From a checkpoint of a small transformer trained on Wikipedia: vocabulary 2048, 5811 steps.
Each number is 128 + 32 x the weight over its row's rms, rounded and kept within 0 to 255. Layers, rows and columns count from 0. Numbers have three digits each. The size before them is the row's rms in percent of the matrix's.

# layer 5 attention output, 128x256, rms 0.144, rows 0-127, columns 128-191
096:154142098093109113118129114105173136116115117098164114144137184143183123169157170126134142131117128136158083092186138137121114084180144191109103141152170121102182099185138142143098074119112144
094:090079137158094122172215037139111177037104111141113145208130095111112123096142194150132065090091119103092136168119125103158107067093104156137120131111069110070139192167140072201105128178122091
096:083116131060127145137152102077099059129117116077096091141157107113174106157180081147197128124166115138154151083108099163150099123069092168126161142141191125151090094062116105206131102135157151
096:090089086065148109134183106160093167157107126153154128134099141159125098062113133130135147105114072147143172117136080081166131127117091202132122147122145093101101185101181125122115170176125093
095:116150144122160041139144134116144167125103109139115042142083156180088135072162128128094123131126212099080160139115156165153174118064154114123100209139100162114127085111126122143155115099139058
097:072156097125197094124143133142155108170191101117156127144160169136130110129131144100164176124119133119164159105118140119182137205112133114182025107095087103112170152079131095102099103140169131
114:127146102089130141100136148085132175089136120155124120198191017118004163133095136135100109167077089115131115141077116113126180201132072156117134102107127107095105140134090150132108161122073161
111:191141193115170186100116119104084140068173151115131155103183147112144113142098167111079141142111134122117092149112124081077116214047126108173159074164077100090138122093152117136115124114110092
100:167169109077138184086075169203118074111091124060127121079156056137105138102119056121102130129097127151101131126069163085095154102150084173151130184122172123120103161191087156153117151166140085
103:104108119109107102143131132146108139171147132168101058176113139116186142147188077119084024207148151138154135107085107157136133136104118153144201116151131111114126105160133131185115193159128083
100:195116130135087125119103139146152140058145138171097137116104166101138168119181134117131144207118112075089146160093116095108138135120153151194142200158092183134116126161127137132091038130134164
120:195116161147112135074097173101116068096235101095067079131150101199141098175161135135112192145164154153080161137133139121165160122146106152148084151158161109149101159146129087141130098151131169
104:140180158142130148172187131122175144100080116129140101128126066108046175132113097104092139202125095081113081114130135105129065100090128066156084120134139146144135210095172146135138124115115153
104:157157099136133121168130130158135143149093123153149176121117111142200191115079141103122183110136134139126102108177088036122151162150103123147150119075140129027178152084150137125150110094090084
098:157119143141108077154122133123100108177191104153128185133102177099154123134114098150142124129155104129170114120125152135084140129140105125151136140157076102007147139193142151153128135145127127
085:118135190122129117124118092145120145148163077112163104097089187138120162138176090102024196100128136143120080153155157155071105146186170135216117152135124090098094092141137044143168103133169104
107:142105145132110150119133155105113098180154127134165099090116181062134184118182115110143052109115192197107110120082150074096137140190057134151147146160129158140176138106071125153158138147103134
101:078174120122153135116174142169141026131108121125137182074118118109152089110113142123152197145165119135141063109131078130109108102142199090123115107121160146140123164139130122093174134144124083
098:173158102180081122151127111162126082159153112167107116182087128076143225081162134112135097114126068124153076140120139120142090118129084102157117102118130141103146154057174121173129148148134114
100:112147122095108177086160100166121119092081104095061137147152129142153164048113168122135186134127099119140145156098145076141117084084090132129173199160112148090097106137152093129117102120146125
090:093214155172101080126105112181118126103180135116090186127094150094151080160091114130147103093127136110103118080154108129135129103155190159125141148090135133132125172102120191133097092142120100
103:142133152098143100128067139033154104047165103098048103130151097136104138123113128127121141159116119109147157192116144132089151114079156095082090140132128135127104150173172150126123103130094107
101:084119147140181111147194096158139188131113144125108173153135120156116124085125211133075112082074157118117108108122128130146144110058147164115174140162069170165109113170134098104091095137167181
096:142144130110092134182141153085137153062081126101069114190170174110123054088191129186082148227101100126195156132063159187114106111060130182135098137163147091148150129146144106137162145095126096
102:095105187094085125150139161168141154160058114140084121108094096114112119077112123098181102154111082109139140177135149111123153161147117093147038171134089106154150119093156137110111135077104165
093:130143086113124062133137071124086091171121165164081162183158107100164152111160077131163133091133127087170121111108138113173117145121083139115167115118077169081112110172166111117097117163091128
087:113126055233133136132165102096111085096053142168083103149169148110107123121157127124159163111149204166175093128157140130190147159169088186079135110088152115129151138124137117137099164110148088
101:090135112128148099112088176059183172096149123199107124108164100144106136144091141129149127094136093083179171154104085117159105111117098076126145130099108130093207133160118151106081154127093135
092:050137126126139159160225114125100114163114158171107191168136100148145088177196085144131113127108134109130133200126104133133059158126106162134132130105091108096144142100108135143102147193119173
104:134133150124149142162181055140134151155171052127174139100113100132147140111126123121150098073106121097076048095101176121132125126130120131125134099090137164129081189151137120118143142155091140
100:190115120083145131165144122100113113091129184131205140128163110095146082149137091131081131133063130102134157136067133134074127172158144141105076152081169068135105126154129142136115106121190161
099:108115135180095113209151137147081100108112129097074143175143115158170201063198104106167075150180146115084125098118127175116103079171144101131171112098097122134132183137162110080121082192118143
091:128068100178140166184164139134086204109158091129156097172139103137150121145134137123078017113173138103170127125144171138103166164131105139106115130108163137144092087080169115159150143125133099
099:114180162174122155076076104112084118083128140138111154160125121134166172198133128141147239079077119101082159134105089129131155122137151142169115179070111147135170112143092075172132098128125139
106:088054128085175104189157145123147253100164108170147159144162149128103095077131143153128073162108140140109144112137100187124151099116087173204107122179133113119064086147129121112111086119206112
103:162126158139139106119105179173108103112116126108125083151175043162176156100121138150173162163094118132119128140115176181119104096143167162108150170109142132073065154134111202175144138173140164
100:143155200088120089108108121082174148107133142097070112095120175119132162168191106096208135089098155058150099154093172151151125079118120112067167108146122111183104122097085113132089089115154108
107:120120138100053102151098097126118105132136173143153163129169136064128099102088121154175141126091115186099167206139149122168190139134080128150121131147109103113126153160143106094093155103142103
103:116113134115086122123120136179189115096196111113091210130096191128161130169082202160148127149080075124147130101133082108095171140111157109173082140130079152071170084081146126076086147125131087
087:118169107118175121173140112081175120084146104126123090087158065169145099125044123111142156154098069018145101106170114075115101083154105138120117166124139125101161124127128174160139116132178125
096:134067117120084113143095118121125119084076153132107152188080164133190064116190191140131048117133136168165119130127172128171119160158157137103120088146109144089182142110097140135086159103154174
103:148105081109131126141145143100138198110100164169118089144108100154145153108161084142150134144138176186107133159140178131144149147123122175094094116168162147147139120104115125166097101124118091
101:149123114174167165144120112183102132115079198145137103120122110188069147097121181199113100105112172113103106079097105187098074111122154180096131215138098157113110114122129135133142046125128093
102:138117126120177110146173153103122190179126027171153115179152153110143138139126139150098106180167141157131129070129128136143119148141118116152118166078073151179098131057159133167138101183086110
103:101171112131144092146159113112161110136130146084131139166100175124092143106127205134112124187119120105139159092077100130124155200159088146119137109126090143104140140109207132104074184134089183
106:137082201116218080150135123131107195162135170089148127114046229123114133155181093120103091152091179114099130137086123093173124148070131094123118194147135137135126101116106110118147167099136142
095:151139121146067104086151142129128099165081145198190124102142160156123160106085172183118135105138157144090111163097130138171172137162134099182146135118183142108101142138154116114120159095167123
107:126111114128156113082106108195107117161075148166192139084169168182114155166120117103141204125108118125126138120136134106092072143081161112144128069098115147126119120114126123139124132165141081
100:151173134130152129081106051103095193100109124107178164125117166107108168236138106106130168152135132089067091156158094148169143125049200098156103143077087117131091123118078154115173147103141133
105:114183167099165090087108174098109148102164103100114119092101141083144105232085133158029201142125138095109167113149074182114151162128099108161183113092123166118106119101077122114106155114133134
090:154119195142093141112173153066130082199127109161218103160116123149059091107125123096152100134144127150106168143136124135073118155228150108170161188158115149099116126156129160133144126155100065
093:101107058176129149054112161091120166140152081097089138147128117124106135099130176122162118096150118114115139126128143145152131071133150134138080122092143099110111073141066126079156183164154150
088:099118140118103069161165173152139236144159163118134130115077166169126146130134072150099131082076157104093158168146146067140134149161154135150098166113110178043126120182103099108112116152148131
094:142176171125158139085144125158127211156133186163116167103163114164079141135099140121101154050180148093151130147148138130121105095053103149121083108071115162157183173118137159112102159118100127
107:106088141150086110129142083165145098168137146124169062158168160056184192116125181068156153162169191171158105133118078137121155153125145130111091094160108142163140156112151120117134083117121100
101:082154109144071147109132124131139091111144127135136091187196133123135122063122155064138105189130191115097114108122140119105132106125102160123132120149130095103157100149080088131150150168128138
103:178160136145156153060092092126204167159154110152133152136128096130118152152149161122165115069160116091126119109112108079113102110176143089140152216145124161160099088141155097039078159165113191
110:147154160139058124065108120168100100217146139116119118149114071149181122159127084113112096160183126158134106124094185174141152182133134119112137125182166136113132124103176124141162138116145099
108:103157113138132146147131139079116111068117109156179099126158107140162112155126195126167143199142140110107130134178081100134157137093133128153130138111133162155145090163156137125133134094119167
102:121081111122161130148193150184154151099112076134170085133116142098145071091123153181110174150092071066130116118118059071137112136074136110122097104113079121089127116116117153108118128186100127
101:172098142121119096121134140138153187199134131122125148120109170184215096139158133193125111186062083144182136159149136085135207134093110093150144088172068093094119123116107153155086118109055161
098:135099189081164080235148066139129125145053130139107140140198061074085137152116162121124079141135156132101176104136105139147129135166117120091133127162144115136172135143111097134104082160128102
096:102152118170075146133079142166136133202131085134181116087060094060107117135143069087126125110158149131121125112079126150105143083195146148141190126170214117118176093147112088095099110128131138
096:090110104158123093119118123185102042109119135081117111122149181138192140091159131126218155133144122163169160160152120093086130114055115167177149123119109106147117140141132117220145109149092128
094:123117054104087132130124119087085107116115117173065117069127139172149164062136133097133091121117109140089147127141113183080121121130115128118120205139118061119101139111074150141102143155135133
097:131082135108141153117144071204119123117136140106110183154155135096121160106008201138080177062096114134138162143124114102104117141093187062119077143102175131116149161103144113121135137141116137
099:138092160108061125097159122101132201128097132144133079072095115094182079098123100087158153161099120167143081140133148117156112102126155154098187126178177093066165081085106106116138106123138116
096:158101117125143134102175123181081171179091080175159149160143136127194114125125171110099125157132123177156108164149160107143137103151130125139112119157181114141113099073112083101089175144158136
094:063081110101118102096134160149158101145146160143082085141096198111089146101193127151139096102150171189113130178108116180136162114151170095102102137110189144123138106116179083116163123177085100
106:084102175122162120065147144136106147092225133053132118183115141138074135154155109132137113106143162109158110174121141130127116085137108094125134125146127110178148160144086074147127129116159160
099:124090098102216149121130077171153191129079070114135091116110114115139127105136114130053155105143140061119096092135123100148025150122128123143106119126095180130085133126143100108133104108143129
097:075105135114127131137103152113147139067048129083152144152150091127139102144170178141129065107110111065161088127139101137108134127147146121156118050092092118120134056114093110116072150163126128
100:145179119108123161139107106124132142109156129118162093118099105104100155189108146169091152171159190134108183192134128162143132166103043122128094140122136110096107165125105164060114131143098108
101:131164120136141144176162163064096121104177090165131101111120142161124181143155142174109112206084114119155106124107065133119207185122145150127098083104116049132052099146115138087106124135122128
093:126136098202121141150171069180103111110088131152174135089147107057129104131108100124096123138117152160119104127133098085105109203104155139154077124139131157083141113162140133156118123094120142
103:148165137110156104156116125056119170126150088088124170076173163135126130139172151065114172130143145107123165074143113137125145141058154097137162103088109191134063119133133169146135119111136121
100:122185158087083161112109106125137109188153122116176143074177134152199133154087180116146108166135179151061131150127127121086166158163052073129166091149119138124172177090136108120108169116111152
096:114143146084088094158114108148194106113121110102149111132082146056160085165135121164083093163112182118134074169163073145120110143123114139142138127125128135148117092101076157102132097144122180
106:115157103107201129096093140177135132105084123135078165126244127133086123111139189088087148076150123123115126099133079108092080163130074174129165139168138106097151094102102090113128142123160102
102:131159167133086127114141091183133178090113113145119160121156092164110105121060134123087109096141118100127109171116130121157151143095130106094088134141114137108105107118123179095086126099135190
099:141119148086133158112101093123068122121106109157103120119112163171091153178094130113115144128155134107150110125116100111126059115171127141155140141159142188126121109090176128146119089144150153
095:107121067146067069069148170126136163169123118053121139147092203130104121119129141109125111093158101128149121101156077137157117135144161140109146109104122161098130089100089132110132109147165116
095:208133127114119122088148090163154141135153128125157120089085142158162087091153105039116151087077097108117152147084130178066128106081123146138161103112103161152144136149181151199162163104113152
097:145194125130127151067094114179106155090179137140099122171123067123099180172083136090115156122129114157113140096121087079128120138091148185119120168122104136172159145129192155113129159106122146
104:124114146142095095155076172059102122104124164181056123129170136178184165098161130129116104240189149152144106110109162141088127117133112132115132089136140107144128119137050105153088080098131107
096:141117102089122136167069139132094170100101126114214147153124137164102153152128148140130137091168133120115171154152135135136108191112111137160149080133071097104131149146116126099132175157148106
095:123202132135111130156156126088187145105104132134172129053048189170193132117191091128115140112120104115154169143121154086119135059136118203180120136130145162124213113121127072160121136192091089
099:107109171136111165096163087189160187133093122187072181098102193115079113169047192112160123106178146117120081181074118127105099085141151071133136165160101150145083130116106191121104101116113103
104:119085124073066056137108109103134181113124172061086098129131200138149170151150110184141110164130146131175116144123113175153114141152139158120105168119145150085099131095111133100079138154123087
100:087076181127126123087118153131135163090121117128075140157087151067094173153118127171063144094109087106187160157125156098132155169156092167117125111111082105117103148132157155157066191114155097
102:164126131113109135166137144175162156115135187115121124181156094156154128103164123083204114160178084133119111100103159179131105109128186129082128091125098169172118089168175155089127142123098131
091:121097106124063158124113098146094121096111173114084189179124094086185148138062143180115092117156094131103136111110086093143140103135123144185173138096112080112115060045080130154092152101151134
094:087198075059148195125114119131121070135146127085131101126107106047163067068144195128154196162116089044158131073108107089158122125104185207120125135115120130103110115084146068088142153153133116
092:092129072191112165144179103219130093162139176136058150163145068076146128059140158081112157073124130109159117134129135158098066185115152118140141170128143161107117116148106201129118150050156074
103:172071152146155112092115134118075137139100144171189148076170082103072130136119207139141161132112168174087146128190085213134103141161138105113125132176120140112160177132179144138171126083123162
103:106194159052084144173146154126169061094113146124093110140094093175175175075106116105177123143118159095105127152130083139126122137128141157127090172110191132143152115105105113199137173090106156
097:142184095171190154121161065091132063182218138131156169124129108130128158151140098087103132098150145095147130129105136075187118102175070108164114089139143099143082139127078113126086109129137176
093:101139135185099096136148093132154136103089127161131118159182084123076091095116115096130144113164111108136107117106108107135112104101126109112078147133105158137167149122175136149179099135093116
097:151079117137137211086113146130078147093118123097145150155089091075076138122122179122126086096173106087084112092124083189109103100149202117090072164100116178177079157190164144147164124134118162
102:098118092063180151142121182094125175122132155127108086126131219175134125089174125158093093214068093131121214140152112143100154105122128112144080124107153164125105127158166165102142088140145142
101:162189172126075097186149138109158111140148152171104127142078139092129118123137107096100163161130197098106121142158130092137141165136072140136128136161205093090198145114169093117116061116110097
101:114152164152113080155164136088110133142096122167157109144095165122162067126075105136109113154137182136145098132095095121148146138090072136129148090176165069145150094101057138090144163109077093
096:149116123104094078168159104151157169120161187105166104152148107122166116104135107079121067134127086138164057149121124139113142092079125090123108120129187160142125135106142142113163114135156197
102:133149136100141145137183144144109074121106174153099086125067126162174136172163091160142122151081171099151142159186172102160108079154120175090186053163136133149080160113113098105099179093110130
104:198163152183089053138113146127140098184108157167129130118117130136174118118180119115106181104160097114110115118143134086130157109084106100176126099142120180137173121137155185112083147105126153
094:112173112171143147062097083064189106112135171126103090117121146102088152211173120150086117142187112149149121157087128201136083154059181088133092138146104091140177106183132087137154151066075156
100:135131131143129109129144198138137159091145107148151112134124126135111106153144088104110194106128126130153142255159119142093143104103132161140148137103145190109135104150159117041120167112217125
097:042073091114156096125132109131123119149096198138131075118133185205169129060101164138143174167111139126135131093125146089099109125155090162100128178205213146140141141087120155138148107094148084
099:120137147169149123128114134119094154050101054111083122155192093186119113135123111084137167087140116124097121138140095137100074112129129113162124178119158110086070138159102102141128122102133120
106:159058118152180114164107113102093166158111126178094156117096166193142162136183121137078078166140069124064192155120163208155159097081188096160164181111054178193102084107131149130072127149105110
109:119140140140179143072106088161084064130118114214089115160171073080130158198161096143143123144142173107128110122112104125111099131097132114087144197146130139156065095146119131171152135192167122
099:165155142120109148131120187123158144111116139127101097132119123055078166220139097137087064161121112108085180214107149079124114152135079169145172131130104128138154191135148155139153115125159175
088:098157041133102203106076084173123129155125162152148144156165051136187092119137148101103122152126148090109062161067158119143130129115084175092187104171199091143175075121092088096112152135129133
125:114148178159146103191171160184081175107071147115152092136138100060136145158091115160113168141121083116082136148132154031083066136143106135089156154145150110141129116120137105097102075158081180
106:154119113101150182060068072105156131110094149040174091069136178116112092088108195136151174076162115120146074171155169091118149132137116093150129126152141108095111090146110125133147114123134114
106:074197125058087117152146169166146004145043144039140090141157171083143105129130078121145106144133098131120070110109128133096186150153094134100143070115120104133200150100100118108133114169149117
093:070110117164135155031108061197080067091138168169146088173200096189074166142078150110123113105163083127092115106133098133106123156151120174110147111156106163105164142161150163139117108089152126
093:131134192129177069107112146117151127090145134141156091119159119114047160175169078145101146138082131125149110090152070150117148166179176104118099144161120142156098129102062105133107077135167138
097:173168143090138090170157106149162161079141199134141137226156151100204117070087079153136082163165126135106117120106130146145120158091134133128121055142114088140183141150102151122125140088159137
101:096108125190101142160151150190066118116106155196140166087139126109096150132094132097096101152112101121148166110135074127142127122125131076172117136098084089156091121146171087131072107129133142
097:099153136142146097211134103094136160116088122084154192176118085160133097141157140169105175145130146122093173169120126177155114116123178133127160115145092154136074096098118127070069137134149126
091:138083182199131109106113169117014126115034196108070111114121154122135103148090078142155145125111162152099108146107132129090118160121178139198124113122083105100196119195158149159174131108082144
103:128081162133128144141135122213129129175135150110157178151128064132079087065127130094096091114154137145197113163132124116128144125095131135066082111102161086122099095146135100135130169080179173
136:115132101124133104144091146134133145108134129118149183154057181141160141137123164126167086095118166074199172036110111205134121122143102147140112078151079161137165093135093149084107147129153132
101:141139144140096100163150086126156059119122136126125174094131167150129140100080123101089064125181086089107098088126150146165138086120135105123150113149122135174090137131148096121154125135148114
100:117108109110104174083102129128148087115142132041065222112083105051153116182126108116164146138057113190110122109158170149141139117146152174143104097139122178144132197074140169173116163109096140
095:113051115141132155166128128091089229096109118164091134126099128126050209126160168144128073144116148167123088182132191183110144134114204133107145139114118156160158120135120142107086146160141104
100:151083128188159216179119180167095179174120158147058099122033117089092153108143195099110133195123137149086112092188140137126112105157168121186106139125159126177062145131117095167117150143119123